Weights of a small transformer language model.
Size: 14 layers, width 512, 8 heads of 64 (4 for keys and values), 56.8M parameters.
Architecture: RMSNorm before each block, learned positions, biases on query, key and value, tied embeddings, attention and MLP in parallel.
Training: a variant of SOAP for these matrices, 3310 steps.
Each number is 50 + 10 x the weight over its row's rms, rounded and kept within 0 to 99. Layers, rows and columns count from 0. The size before them is the row's rms in percent of the matrix's.

# layer 7 attention query, 512x512, rms 0.174, rows 0-127, columns 64-95
093:44 67 51 54 48 56 60 64 61 35 46 54 57 58 67 49 49 57 31 33 50 37 54 53 44 71 51 35 43 65 44 48
090:28 59 51 49 51 61 39 46 52 48 42 60 58 60 51 46 54 18 35 49 47 49 49 68 45 51 46 46 50 43 38 50
094:41 57 34 68 44 33 54 49 70 69 49 41 52 54 51 52 49 38 14 34 55 40 50 40 58 41 51 61 40 52 60 60
095:59 53 49 42 56 48 27 52 37 44 45 62 53 53 47 42 52 45 48 65 45 62 57 49 58 28 54 43 38 53 62 43
098:43 42 58 53 49 61 46 60 53 46 59 51 60 48 48 39 66 77 49 40 39 46 57 69 36 62 36 25 65 48 49 55
095:41 39 54 50 63 61 55 52 36 52 51 41 55 53 48 56 52 55 62 49 43 51 24 72 38 61 39 32 49 65 66 38
092:53 59 68 60 36 44 42 66 30 34 49 29 44 40 56 55 52 61 58 51 55 48 53 51 56 47 53 42 40 46 60 58
088:38 47 46 56 60 48 41 64 58 46 61 71 51 59 56 41 32 36 43 45 48 58 55 37 40 44 51 46 36 41 39 58
100:45 23 18 51 39 39 42 32 50 77 44 47 45 51 44 52 49 28 51 49 55 28 51 51 40 49 52 57 68 49 52 59
108:45 47 48 47 65 43 49 65 55 41 41 46 48 35 60 59 71 56 51 27 42 47 31 58 60 46 62 49 44 40 46 43
093:37 29 65 46 45 56 40 49 60 55 51 51 49 59 58 57 43 50 49 38 60 45 54 51 38 39 60 44 58 31 50 74
094:61 35 47 51 49 47 46 50 64 62 34 61 73 38 54 50 45 47 32 32 39 51 44 54 39 52 46 44 57 42 47 50
093:51 52 49 52 34 54 52 38 43 41 50 44 58 55 68 50 53 62 59 53 63 65 53 51 19 56 55 63 29 49 52 53
103:50 48 39 47 61 35 56 54 53 48 55 63 52 48 39 59 50 55 32 66 54 39 46 44 61 34 29 54 71 54 63 53
092:51 81 49 49 45 40 53 37 55 52 57 60 53 31 42 25 29 45 40 47 48 49 43 43 37 52 38 47 51 42 52 38
090:54 53 40 55 45 44 53 61 34 53 47 57 44 42 41 43 48 62 48 64 39 45 68 52 50 49 67 70 35 61 61 74
094:52 49 48 49 52 55 52 45 45 44 59 64 34 44 61 39 52 37 59 62 47 59 47 35 53 47 32 47 40 36 70 53
088:38 69 68 39 46 70 63 49 55 47 70 66 41 38 49 42 53 56 62 37 48 57 41 36 41 63 56 64 33 48 49 57
091:47 57 49 55 61 42 44 50 51 43 56 54 41 59 38 58 37 34 62 66 66 49 58 27 53 49 50 62 59 47 72 32
093:56 56 60 60 37 56 65 48 54 45 52 64 49 34 58 52 53 36 54 48 37 46 39 54 60 59 31 57 27 47 37 51
095:38 45 45 37 43 35 46 45 54 54 50 70 47 59 43 37 55 45 58 44 64 48 44 24 52 61 65 63 54 61 42 47
097:37 58 48 49 57 55 51 56 59 40 55 39 46 65 81 47 54 67 41 58 40 57 18 49 52 71 64 40 45 39 50 66
092:41 44 56 39 51 41 56 54 48 51 70 53 39 49 38 58 52 45 50 55 77 23 35 48 49 40 67 47 32 50 54 53
096:54 43 39 51 38 65 45 65 55 43 69 35 49 41 47 52 44 49 62 61 42 59 45 40 61 41 47 47 41 50 62 58
094:40 56 50 41 64 47 54 47 66 48 36 53 49 40 39 53 67 64 55 40 49 31 34 53 72 53 40 44 55 44 46 57
086:56 51 45 49 49 36 68 49 59 56 52 36 65 61 41 51 61 39 64 38 40 59 61 56 58 52 68 46 33 44 59 64
092:53 40 51 52 56 52 51 58 66 41 37 49 47 44 55 48 45 48 52 56 57 48 56 54 50 55 61 43 36 46 55 45
101:48 56 45 57 40 45 35 47 44 56 63 70 40 54 63 51 48 63 44 55 57 57 36 61 49 67 60 55 47 61 64 54
091:58 35 35 48 47 62 57 44 36 42 43 46 46 53 63 68 34 52 63 61 42 55 53 38 54 48 47 51 46 42 69 40
099:60 47 51 51 52 41 62 31 38 55 62 44 45 63 53 47 50 59 42 44 66 55 36 40 52 54 52 46 61 34 54 53
094:44 57 39 41 64 60 80 54 60 48 55 38 45 59 51 59 47 38 45 42 51 66 68 50 52 50 38 42 43 44 61 59
094:61 23 44 55 55 43 63 33 34 52 51 53 56 50 57 47 55 59 67 62 51 41 48 56 54 46 38 46 47 53 35 49
096:51 54 35 50 51 41 55 57 59 59 58 44 44 56 44 48 59 60 40 55 25 41 36 68 38 40 62 39 55 61 57 55
100:55 44 44 56 41 36 57 56 45 36 56 34 43 36 50 51 51 44 58 52 26 46 54 36 58 39 37 51 46 50 53 54
091:36 56 63 46 54 38 51 44 43 33 56 55 44 53 45 58 42 43 56 60 54 49 47 53 53 39 48 62 59 54 43 51
093:38 32 60 43 72 47 58 61 55 44 41 49 34 31 41 37 40 50 55 51 51 61 49 36 59 62 40 69 45 60 63 35
088:62 33 47 51 29 49 41 56 54 37 49 49 44 55 49 48 52 46 48 51 45 39 43 62 65 43 57 44 45 41 66 50
095:32 51 41 52 48 48 32 47 44 61 63 62 30 52 55 60 50 44 61 55 48 64 50 62 36 38 38 45 78 47 51 43
093:46 57 50 48 55 50 57 45 43 54 53 53 42 69 40 48 60 63 53 68 51 45 46 47 31 51 42 47 54 42 53 54
090:41 40 38 40 46 42 42 41 55 52 61 38 41 23 63 49 64 35 78 56 54 60 63 26 43 57 41 41 60 47 48 44
095:53 33 31 48 51 57 35 46 60 74 53 60 52 55 44 51 49 34 34 52 63 61 47 35 67 21 40 34 61 53 60 55
087:72 50 61 72 47 46 34 69 43 56 47 63 40 45 55 43 44 52 38 38 37 48 58 61 52 58 36 46 43 45 38 53
095:45 42 35 41 43 47 47 54 71 47 48 48 47 33 49 57 71 54 60 46 28 37 54 54 50 42 44 26 41 38 46 54
089:44 33 59 38 35 31 53 39 56 58 41 70 35 63 57 40 73 48 44 67 57 49 49 49 56 54 56 60 57 42 52 57
093:66 43 55 37 49 51 57 58 50 54 73 68 32 38 36 72 50 42 43 50 56 27 59 47 50 32 49 54 37 42 56 51
085:58 41 28 64 56 64 66 60 54 39 49 45 39 64 45 64 54 59 58 51 61 58 37 49 39 52 43 58 51 45 67 43
093:50 40 42 45 57 53 51 63 61 61 42 40 45 43 40 49 39 45 46 48 56 49 40 49 73 44 59 37 56 61 51 55
092:53 41 53 41 64 49 41 52 64 60 57 68 43 63 52 45 51 63 51 57 50 68 65 66 53 38 53 49 53 53 48 40
092:33 45 56 40 44 66 63 52 48 56 58 50 51 53 55 53 43 55 58 57 43 55 41 50 58 58 51 47 54 43 59 41
094:54 40 57 47 46 48 41 59 49 34 32 31 63 32 38 53 49 56 68 56 52 68 61 50 61 54 48 46 58 52 63 28
098:54 47 49 54 53 47 68 40 50 63 43 39 61 25 55 57 37 49 65 47 49 34 60 74 54 45 29 38 50 44 54 59
094:39 42 49 49 60 50 52 50 55 57 50 43 53 52 53 49 57 46 41 42 45 46 52 31 55 35 54 60 58 65 46 64
098:51 53 46 53 47 62 63 35 59 60 35 54 53 47 45 52 47 62 44 63 49 69 53 59 54 40 39 58 56 50 48 39
088:56 47 39 36 63 32 51 45 83 63 47 62 47 57 57 60 45 45 56 61 64 41 44 64 44 66 52 55 38 57 45 51
093:52 35 67 52 47 58 59 39 36 50 50 57 60 45 54 54 49 53 50 53 48 37 42 57 50 52 50 50 36 41 33 56
091:78 46 54 57 43 62 42 40 43 40 41 56 56 63 62 36 38 45 56 49 63 48 53 45 63 60 48 56 51 49 60 48
103:66 67 49 55 47 49 32 30 64 51 36 49 59 30 59 65 52 56 49 46 59 40 59 30 53 54 44 53 58 56 44 58
093:35 44 50 39 55 54 38 47 34 43 31 50 51 58 66 37 60 72 52 47 33 47 37 54 58 51 50 74 45 62 67 40
090:62 53 31 52 41 61 51 39 60 38 52 52 47 19 39 48 58 38 65 42 40 47 65 41 48 48 56 55 46 57 23 41
095:51 55 35 63 48 66 53 38 42 55 49 48 61 51 51 42 64 25 32 59 54 51 43 60 39 45 62 53 54 52 42 51
098:55 41 37 50 48 58 63 56 39 68 59 42 53 58 47 53 36 51 50 64 60 49 63 47 40 53 34 48 26 50 55 49
097:48 65 34 53 49 41 49 36 39 37 48 52 49 63 55 28 44 45 61 64 65 33 47 59 66 52 51 56 59 54 62 57
096:54 30 49 62 29 46 48 64 60 63 68 47 50 45 62 50 72 47 59 51 38 63 58 43 49 38 61 52 48 57 42 45
088:55 60 57 45 48 54 40 50 59 57 59 58 37 53 49 55 59 54 53 69 53 60 59 55 30 55 44 55 51 54 44 66
093:62 62 49 50 35 41 56 43 47 65 41 70 48 46 27 49 53 21 54 53 52 46 47 49 47 36 35 53 41 48 32 46
092:62 34 57 52 84 47 44 50 41 34 36 60 51 72 45 64 48 49 49 48 39 39 50 71 53 58 57 66 48 51 64 63
095:50 54 37 39 38 56 49 52 45 57 46 57 76 64 52 50 37 53 49 41 63 57 37 51 62 56 40 56 60 45 54 54
106:59 50 42 36 44 51 54 59 46 53 37 57 54 64 43 45 34 57 48 57 47 47 57 40 63 53 43 71 65 49 66 60
097:64 55 27 48 53 59 47 32 48 63 58 57 55 44 47 42 50 36 42 54 68 50 53 35 61 36 52 37 62 59 36 53
098:53 43 42 58 54 48 54 42 53 63 66 55 45 52 46 63 44 48 56 47 68 49 43 60 45 63 41 49 45 70 69 58
099:51 62 44 54 52 31 51 53 49 50 66 32 53 47 29 76 44 59 59 40 38 47 45 55 59 26 66 47 43 41 44 47
101:56 72 38 64 39 59 52 56 46 47 55 39 62 46 67 42 60 46 38 33 47 40 55 67 42 43 35 43 54 31 58 52
097:52 34 54 55 46 52 44 59 47 41 52 48 46 39 47 39 47 50 49 46 53 44 41 53 31 58 58 50 44 47 51 62
101:32 46 61 58 64 52 57 57 56 47 46 47 41 45 55 55 42 61 50 45 43 60 48 55 65 58 55 51 58 45 52 44
097:29 44 54 58 55 61 47 54 52 53 39 27 54 40 60 69 64 26 53 51 51 53 41 79 67 57 56 50 61 34 51 72
101:49 48 45 52 48 57 44 56 53 56 26 57 54 47 47 36 38 41 42 39 30 77 48 39 37 37 35 66 45 39 42 52
096:59 58 37 59 53 55 47 38 40 46 75 60 43 31 63 52 38 43 34 60 59 60 47 36 51 45 43 58 45 49 52 65
093:42 69 43 48 38 50 49 57 55 39 56 69 42 48 47 57 51 48 38 63 48 60 65 42 59 31 41 49 53 55 27 51
096:50 40 43 43 47 53 53 55 50 48 30 70 48 42 50 43 56 60 66 35 53 58 41 60 45 68 38 42 38 57 40 49
103:46 33 66 61 49 43 65 43 50 59 65 79 50 54 70 43 50 54 43 57 54 45 54 56 42 64 57 52 35 46 68 57
095:46 49 69 45 52 42 50 63 49 35 64 60 44 36 44 29 70 30 50 53 46 59 38 50 49 59 42 48 42 41 59 47
095:46 34 57 41 49 76 43 61 71 50 57 55 56 46 55 41 70 51 48 43 46 37 54 63 31 33 44 50 50 36 36 50
093:44 40 50 50 54 44 54 54 35 55 43 61 43 44 49 47 42 52 61 48 30 59 27 51 65 50 51 35 53 64 63 42
092:47 59 52 42 48 53 47 39 51 66 47 65 33 45 66 73 44 44 45 55 39 64 43 67 44 34 74 43 57 61 45 41
096:48 48 51 56 48 46 54 66 75 57 44 57 59 55 30 40 50 49 44 45 42 40 27 31 65 37 49 63 50 61 52 58
089:46 54 41 49 55 39 63 61 51 38 63 49 76 53 54 52 51 54 43 65 29 27 49 50 57 60 58 59 50 39 57 56
102:36 52 48 42 35 57 63 54 51 50 49 66 42 48 53 65 41 57 64 56 34 44 49 33 41 47 58 60 25 23 54 30
099:47 49 44 45 69 43 53 47 51 30 42 48 65 56 50 53 49 49 48 61 57 56 48 71 53 63 66 52 57 60 63 51
090:50 60 51 48 56 62 58 46 57 67 32 56 50 39 54 58 63 49 48 48 48 29 44 59 51 46 51 47 52 51 33 53
102:56 49 52 47 76 39 39 35 44 49 46 47 62 53 54 41 52 53 54 59 35 52 55 41 63 62 46 52 56 36 61 41
094:52 59 45 61 76 66 55 31 44 32 49 50 45 54 51 53 49 59 55 70 58 44 52 49 49 64 58 63 52 47 43 47
095:57 45 49 36 61 57 61 38 61 47 59 46 44 57 28 37 43 59 62 54 47 58 60 53 55 37 46 45 37 66 50 51
097:45 60 54 40 58 28 47 54 48 53 53 57 44 46 69 66 48 59 70 48 45 52 47 47 51 53 51 45 60 37 77 39
101:51 55 43 35 38 41 47 44 53 71 77 40 50 43 58 53 51 48 30 46 60 44 63 50 56 51 44 42 53 47 24 46
102:57 50 49 50 50 69 55 54 51 39 56 34 64 62 59 52 43 51 46 31 36 60 64 47 48 48 57 56 48 39 63 68
094:45 35 49 42 39 62 42 60 41 44 42 32 48 45 53 51 49 51 62 49 43 44 44 68 37 72 66 45 48 44 31 48
094:52 66 37 61 65 51 52 44 45 49 48 49 49 49 36 34 58 70 54 61 51 43 48 41 39 49 64 50 53 62 44 65
094:46 49 62 63 64 47 62 42 58 50 43 50 47 56 51 42 45 61 71 43 48 46 52 40 44 62 54 79 43 45 51 40
098:61 37 51 41 55 43 47 57 38 48 56 44 50 58 44 35 57 53 41 57 70 62 36 39 47 53 44 38 46 60 62 51
095:57 59 48 56 54 32 59 46 46 57 54 42 42 49 43 47 65 53 45 46 43 47 34 54 54 56 61 47 42 58 73 56
097:40 49 48 55 75 49 49 58 42 47 53 63 53 65 54 34 54 36 43 33 56 62 68 49 57 53 52 37 39 59 46 48
092:58 46 42 53 47 33 41 53 38 47 58 51 47 53 59 56 47 40 38 69 51 51 28 54 46 34 59 38 71 47 71 58
104:67 51 54 55 53 31 45 63 45 54 46 64 55 40 36 51 39 58 46 63 47 47 71 49 55 37 53 38 41 62 42 45
105:63 45 58 35 62 53 60 47 60 50 53 54 44 47 49 27 54 47 63 35 54 50 51 46 37 51 27 41 48 45 36 43
096:39 57 44 55 62 46 36 49 53 48 59 51 55 48 44 61 46 55 46 63 54 57 37 48 61 66 55 52 69 62 47 44
099:60 50 28 64 52 50 50 55 48 50 40 52 40 56 62 50 57 42 40 42 31 76 56 40 50 58 51 45 59 50 51 50
102:54 58 62 50 53 60 46 51 62 42 61 43 49 39 52 58 45 57 45 44 54 55 63 44 35 64 62 58 56 51 47 52
093:45 50 47 62 26 56 33 68 54 45 64 54 39 50 62 46 50 41 51 64 51 31 49 51 43 56 54 54 59 48 48 51
091:40 57 31 54 60 53 46 60 59 48 30 48 55 43 51 52 53 55 60 73 43 53 67 51 50 51 71 47 35 58 63 45
100:44 42 46 55 49 53 51 68 52 41 41 74 52 32 55 47 49 59 65 45 49 57 50 47 38 37 69 44 47 44 46 32
087:58 53 40 53 59 62 55 44 52 31 38 46 38 60 36 45 42 42 50 42 47 46 73 43 36 40 48 62 58 37 58 35
102:61 60 47 34 46 61 42 41 55 63 58 44 40 47 53 60 57 33 57 43 49 59 49 42 51 35 49 48 53 46 44 35
089:57 46 63 58 37 38 53 51 48 48 46 44 35 53 47 44 38 68 50 52 45 37 48 56 57 61 49 71 37 47 47 36
091:47 52 56 66 40 34 57 44 43 41 43 35 45 43 50 51 62 61 64 36 56 47 53 48 59 51 52 53 48 37 43 41
091:56 54 50 46 51 40 40 51 59 47 29 54 41 44 67 41 47 49 45 47 49 37 52 62 54 49 56 43 44 45 50 36
096:48 55 39 43 54 62 66 39 47 46 58 41 35 52 37 49 41 53 46 74 34 58 38 46 51 41 34 49 58 49 53 43
087:57 50 45 71 36 57 41 50 50 64 27 54 56 58 42 56 54 62 49 60 48 41 42 64 68 57 38 72 37 46 63 39
098:52 56 37 26 57 54 41 40 56 66 60 58 53 52 51 57 52 40 34 57 48 32 41 48 51 44 68 35 47 35 43 38
098:54 40 51 40 54 60 51 39 56 67 59 50 61 36 66 38 35 53 39 43 40 52 42 43 48 58 39 47 65 63 52 65
107:54 34 48 58 42 64 57 65 52 44 59 48 55 38 70 38 60 47 20 62 57 48 40 42 45 56 47 47 45 56 52 58
094:66 58 44 38 58 55 28 56 36 43 57 52 42 67 42 52 51 34 44 71 62 29 31 46 50 53 48 59 48 58 44 52
100:58 56 50 58 46 55 37 51 70 53 54 53 54 50 49 47 55 42 45 57 47 33 49 50 41 45 56 58 48 48 46 26
093:65 46 49 62 61 55 63 51 33 13 57 56 51 46 42 33 40 65 62 61 44 44 55 55 53 54 58 45 41 59 41 23
096:52 51 50 43 43 43 51 43 28 54 46 46 58 36 51 73 71 39 20 40 43 46 71 44 55 57 32 64 70 64 52 64
095:50 54 57 34 44 64 66 50 45 57 51 67 49 31 68 58 61 41 44 42 69 53 59 38 35 65 47 56 43 58 53 43
094:49 43 56 63 50 57 54 41 47 48 63 37 44 40 57 41 73 49 47 46 38 54 47 45 46 70 57 40 64 52 52 56
100:38 63 52 65 48 38 59 48 47 45 73 49 53 47 41 55 79 54 37 46 59 41 50 58 58 58 53 43 59 49 45 54
104:73 41 45 40 59 56 57 56 60 64 61 54 41 59 64 34 55 34 44 52 62 54 34 35 42 45 22 50 54 57 51 74
# layer 7 attention key, 256x512, rms 0.187, rows 0-63, columns 64-95
084:46 60 53 59 57 40 36 55 50 41 53 42 30 62 52 44 55 51 67 38 47 56 45 48 49 62 46 61 42 48 63 51
089:49 30 44 68 40 52 58 63 33 36 45 51 53 64 59 48 55 49 56 47 54 56 42 51 39 56 50 32 66 61 53 47
086:60 71 50 66 40 59 33 42 43 51 44 58 41 78 59 64 60 63 58 56 50 47 37 55 56 44 52 51 60 54 37 44
089:55 35 54 59 58 37 62 55 56 53 58 66 39 47 40 57 38 54 62 48 61 57 58 42 44 45 64 54 42 43 56 55
084:40 52 39 56 56 42 53 76 45 47 43 44 44 44 43 36 50 60 52 34 39 58 59 43 64 47 69 61 34 68 55 40
089:42 41 47 56 43 60 50 63 46 44 32 47 48 53 62 49 33 32 60 50 56 45 47 75 66 44 43 25 41 49 53 41
093:37 64 45 58 72 60 55 72 50 47 55 60 80 55 54 42 58 34 62 43 59 54 54 54 68 59 57 64 56 58 49 39
090:55 48 62 43 51 80 78 55 56 53 52 41 46 60 49 48 42 57 58 61 39 50 56 49 41 70 34 59 48 38 58 52
087:44 39 59 61 47 32 57 58 46 59 55 34 60 54 49 48 53 47 41 56 25 57 43 46 56 49 38 52 29 63 50 35
087:48 52 60 53 48 52 43 48 57 40 34 51 67 61 56 78 42 65 36 45 47 44 43 47 63 71 54 49 35 48 47 64
085:56 42 54 67 51 42 62 38 45 65 57 55 42 56 55 46 57 36 61 44 55 48 53 65 62 46 48 43 33 48 55 34
090:52 46 33 41 56 38 60 58 43 44 59 52 59 31 44 67 46 41 51 55 43 62 46 52 66 65 66 56 59 53 64 44
085:55 59 50 68 34 60 41 43 44 53 58 37 62 70 62 50 52 53 47 58 51 59 45 36 47 41 45 56 42 52 54 53
089:45 63 48 44 58 52 58 49 44 58 52 66 30 31 50 64 53 35 48 47 31 64 60 40 46 43 56 53 71 37 50 41
085:50 60 50 57 50 39 62 54 31 49 40 57 39 56 68 50 37 56 42 61 45 50 60 64 51 62 41 34 71 53 58 45
087:55 61 48 37 44 44 53 46 60 55 34 28 49 41 54 64 26 39 33 50 61 36 48 51 39 35 39 54 58 42 64 35
086:60 40 65 37 53 52 42 41 45 49 51 55 44 44 53 37 62 60 70 59 38 53 52 54 45 48 58 39 48 42 53 30
085:43 50 43 56 46 50 49 56 56 31 38 28 44 40 53 45 49 56 40 45 37 41 58 46 33 51 53 39 41 45 32 48
088:59 41 75 54 47 61 40 46 47 55 50 47 72 70 36 37 67 60 46 55 39 51 55 39 53 62 72 67 53 42 53 51
083:53 55 50 65 52 46 61 61 56 40 59 63 43 74 47 61 63 48 64 43 61 44 72 48 64 65 51 49 39 43 56 34
088:54 55 50 49 54 73 48 57 63 50 51 54 45 71 54 46 54 41 66 46 49 43 59 58 47 51 43 53 44 50 61 58
085:65 57 16 61 64 48 21 54 37 53 68 43 37 57 47 75 49 31 55 58 49 51 57 40 44 45 54 56 45 56 55 40
087:62 54 65 31 44 57 65 37 54 52 64 54 50 39 57 38 54 38 45 46 57 53 47 47 47 58 54 48 52 41 61 46
090:56 42 47 39 36 55 50 56 65 47 48 33 59 38 46 40 69 42 59 46 63 35 54 45 64 48 57 52 46 53 59 60
082:30 58 58 46 58 37 47 40 53 40 48 46 56 48 53 54 71 49 55 45 51 53 62 63 51 41 36 65 61 49 49 39
088:51 45 50 36 47 33 54 60 46 55 49 52 67 47 33 39 53 43 55 31 52 51 45 49 46 53 62 46 49 52 57 51
083:49 46 48 83 44 53 53 45 65 52 44 60 56 45 43 42 50 38 47 56 57 28 49 51 63 55 68 67 50 49 49 44
095:48 50 38 54 46 48 47 58 60 57 42 62 62 43 45 44 64 60 45 47 70 53 59 49 38 45 64 45 52 46 40 42
085:56 33 44 45 65 60 50 54 50 47 45 51 61 52 24 30 43 34 64 63 53 70 41 62 52 38 53 43 57 40 64 52
089:43 43 51 63 38 41 45 35 43 50 61 67 51 47 44 58 59 44 34 44 67 47 68 43 64 68 40 55 36 34 57 64
081:46 33 42 45 56 41 53 35 56 54 66 45 47 37 42 26 50 63 40 46 40 52 37 55 62 47 64 47 56 41 57 45
084:77 56 58 65 49 54 57 35 33 53 34 52 46 39 53 48 45 59 51 50 43 74 36 38 42 46 62 43 54 54 67 47
088:45 59 38 64 49 63 24 41 57 52 38 57 66 47 57 38 51 55 59 47 29 50 45 48 54 49 41 47 34 56 59 52
090:64 49 61 47 54 48 46 49 42 43 44 58 47 51 37 63 58 46 29 54 37 45 38 37 57 61 41 37 32 39 36 46
086:54 29 61 30 31 31 49 41 69 41 48 50 50 50 55 44 49 48 51 36 61 36 49 52 39 58 33 67 49 52 65 28
087:37 38 51 49 46 51 35 59 54 62 36 53 54 43 60 45 59 45 61 36 50 40 48 45 53 61 54 46 40 39 40 54
089:58 49 35 62 43 46 36 38 66 54 53 62 47 45 44 57 44 37 49 31 56 44 41 53 44 47 67 53 61 57 61 40
084:31 36 40 44 55 49 52 57 48 48 41 53 65 45 52 64 54 47 59 60 39 48 43 58 62 66 62 57 63 53 51 40
089:43 31 34 59 50 52 57 31 31 52 27 50 28 58 51 50 54 48 66 40 47 65 61 62 57 43 51 61 51 48 62 46
087:77 44 38 58 57 41 42 36 48 54 52 61 46 54 55 40 63 54 65 45 58 55 32 56 65 39 40 34 72 47 40 34
084:42 37 64 51 65 50 56 63 53 57 68 68 61 51 55 41 40 53 48 59 47 57 45 42 24 48 34 28 46 60 50 46
084:44 61 49 42 46 46 38 33 55 55 62 62 44 80 54 50 50 54 44 45 35 42 51 44 64 56 45 74 44 44 31 55
089:43 43 48 60 55 55 44 49 46 60 61 50 66 36 53 45 49 42 56 38 51 42 55 41 62 50 40 39 39 64 51 56
082:49 28 52 53 39 54 60 49 62 54 73 56 56 26 42 45 72 48 35 52 48 31 60 68 50 37 72 45 59 43 39 32
084:66 58 48 40 41 48 53 47 56 37 58 45 39 32 57 51 51 63 39 46 60 52 46 38 35 41 51 34 42 37 50 55
081:65 45 54 46 49 65 52 46 68 42 52 45 42 52 58 37 51 64 57 36 61 30 73 38 47 66 55 43 50 53 47 51
084:60 52 48 68 65 50 44 41 56 50 41 51 49 37 43 42 48 57 39 40 76 51 36 48 47 55 49 49 66 44 55 64
092:42 59 38 45 48 41 52 51 45 48 59 39 39 45 51 66 44 66 49 64 54 50 62 60 57 53 65 40 53 39 38 63
086:44 63 54 53 46 65 41 51 46 31 43 35 49 50 56 39 48 46 68 59 51 69 49 38 33 53 48 46 56 48 43 50
087:65 46 56 35 55 40 38 42 46 52 58 51 64 38 64 74 71 47 55 60 29 46 53 68 57 51 69 47 45 42 52 40
090:61 57 44 37 42 51 55 55 46 50 52 50 45 32 49 43 48 50 42 47 38 48 68 57 50 40 36 55 59 34 47 63
088:53 50 52 54 61 40 26 57 62 59 49 61 52 45 56 54 52 50 45 41 38 61 49 36 56 48 50 55 45 68 39 72
086:44 48 53 67 36 71 72 46 60 34 36 44 52 58 46 63 43 29 49 57 45 49 44 38 50 55 52 61 43 44 67 62
085:33 64 55 65 54 33 52 54 55 47 68 49 53 61 50 47 47 56 72 57 35 53 48 50 43 35 51 49 43 55 35 64
088:79 50 50 45 47 43 30 53 33 52 34 58 57 41 44 40 60 47 47 51 47 36 65 51 54 59 57 31 54 51 41 39
095:41 63 33 36 49 53 41 68 49 49 67 54 45 45 46 46 43 67 48 44 47 69 32 52 44 47 31 51 38 45 59 46
086:66 51 46 39 51 50 54 43 54 56 50 57 60 64 44 57 56 45 74 50 44 51 50 42 65 48 51 55 48 60 65 46
085:61 30 53 31 15 47 52 46 58 39 52 60 66 31 47 60 48 46 38 37 55 59 68 56 43 58 45 41 58 33 66 52
082:45 57 58 39 55 57 60 44 41 47 40 60 50 61 58 50 49 59 48 50 46 61 54 38 39 52 48 48 49 39 46 57
094:45 41 54 53 75 45 54 53 50 66 55 63 47 57 48 42 53 51 55 46 48 56 40 50 65 55 58 43 40 41 40 55
085:43 53 47 41 53 39 50 49 46 55 46 38 41 49 39 72 44 66 45 46 51 43 49 64 45 36 50 34 48 43 45 45
084:49 54 60 49 41 53 47 55 63 66 54 45 53 60 47 49 36 32 44 43 60 59 43 50 56 66 39 52 48 46 53 42
092:53 49 37 63 47 61 35 65 50 65 59 62 73 33 62 60 65 51 42 56 37 53 56 53 53 56 23 56 55 50 34 64
087:51 51 63 40 30 58 41 61 57 62 57 58 57 48 53 42 55 55 33 46 55 45 62 55 47 56 53 46 52 54 47 53
# layer 7 attention value, 256x512, rms 0.184, rows 0-7, columns 64-95
103:39 40 43 50 47 36 86 60 50 54 52 48 37 45 33 69 49 43 50 58 48 59 52 51 62 37 52 39 61 45 49 48
095:37 55 60 62 49 54 37 29 61 35 48 41 51 56 50 51 45 54 47 46 70 70 52 68 51 30 41 50 34 34 39 32
099:56 56 41 47 61 41 59 36 39 59 46 55 32 50 60 53 52 43 54 55 52 44 39 36 39 45 58 71 36 46 38 61
093:47 70 45 40 62 74 50 42 52 37 52 39 44 36 54 59 45 60 48 54 62 51 46 60 62 57 66 60 39 45 52 49
096:59 55 68 60 40 58 63 30 40 48 56 52 48 55 56 62 60 60 54 57 40 54 40 52 58 45 68 27 50 53 44 53
098:61 42 36 57 53 45 43 48 30 28 34 33 44 54 52 56 38 52 47 75 44 70 61 40 58 30 42 47 72 48 59 53
103:46 42 65 51 44 45 53 50 50 41 66 37 48 41 42 56 62 49 52 44 45 37 67 56 21 42 35 58 55 49 38 32
101:47 38 46 64 67 59 43 50 44 38 36 70 52 37 53 44 48 43 46 37 62 48 50 64 43 45 50 34 54 40 48 55
# layer 7 attention output (transposed), 512x512, rms 0.182, rows 0-6,64-70, columns 64-95
104:45 52 56 64 54 56 37 44 48 30 22 44 57 67 52 48 38 51 58 36 52 43 51 40 63 58 43 44 60 60 52 42
098:51 63 42 47 71 44 41 51 42 44 50 57 58 54 54 44 61 43 64 48 53 36 50 41 56 63 58 40 64 53 47 44
108:41 61 63 40 49 46 52 45 62 53 54 55 45 68 47 53 59 56 48 50 54 45 44 46 72 47 54 40 46 58 53 26
103:55 54 45 51 48 59 52 62 52 67 55 56 46 43 54 32 62 58 55 63 52 54 41 50 31 50 52 53 60 51 54 46
107:36 58 45 55 52 32 57 43 63 45 50 57 51 54 38 52 38 48 54 38 41 60 57 44 38 56 40 53 36 59 35 55
102:37 54 52 63 41 44 63 61 64 58 65 46 60 47 62 43 66 56 38 50 63 49 59 42 45 60 58 47 55 34 40 64
104:52 57 42 47 55 45 48 56 33 48 41 47 62 55 51 49 39 62 56 48 50 47 48 40 62 63 43 44 37 52 70 38
097:48 55 76 45 51 33 58 41 43 42 58 52 52 39 66 33 46 59 44 52 52 52 45 44 38 51 51 55 37 59 33 58
097:80 43 41 49 45 54 59 45 45 43 45 60 50 40 34 45 53 65 49 61 35 55 49 48 44 47 40 50 48 55 59 38
093:42 38 50 43 63 63 37 52 51 43 65 56 65 52 32 28 49 51 39 40 52 44 64 53 53 58 43 63 57 41 38 35
093:52 56 61 52 52 47 56 48 42 37 40 51 51 63 44 37 53 51 41 45 57 46 63 34 37 41 55 57 39 62 55 55
089:45 40 47 62 43 64 42 38 45 74 50 55 58 34 73 60 41 49 54 47 60 54 58 46 59 49 37 54 59 32 51 31
099:60 46 69 54 51 47 44 49 54 38 63 62 38 32 45 60 47 41 63 43 37 43 44 43 34 46 46 49 45 51 58 49
096:55 49 53 54 68 38 57 58 41 42 47 57 53 58 52 50 36 53 50 44 39 54 51 57 51 43 28 54 60 56 58 46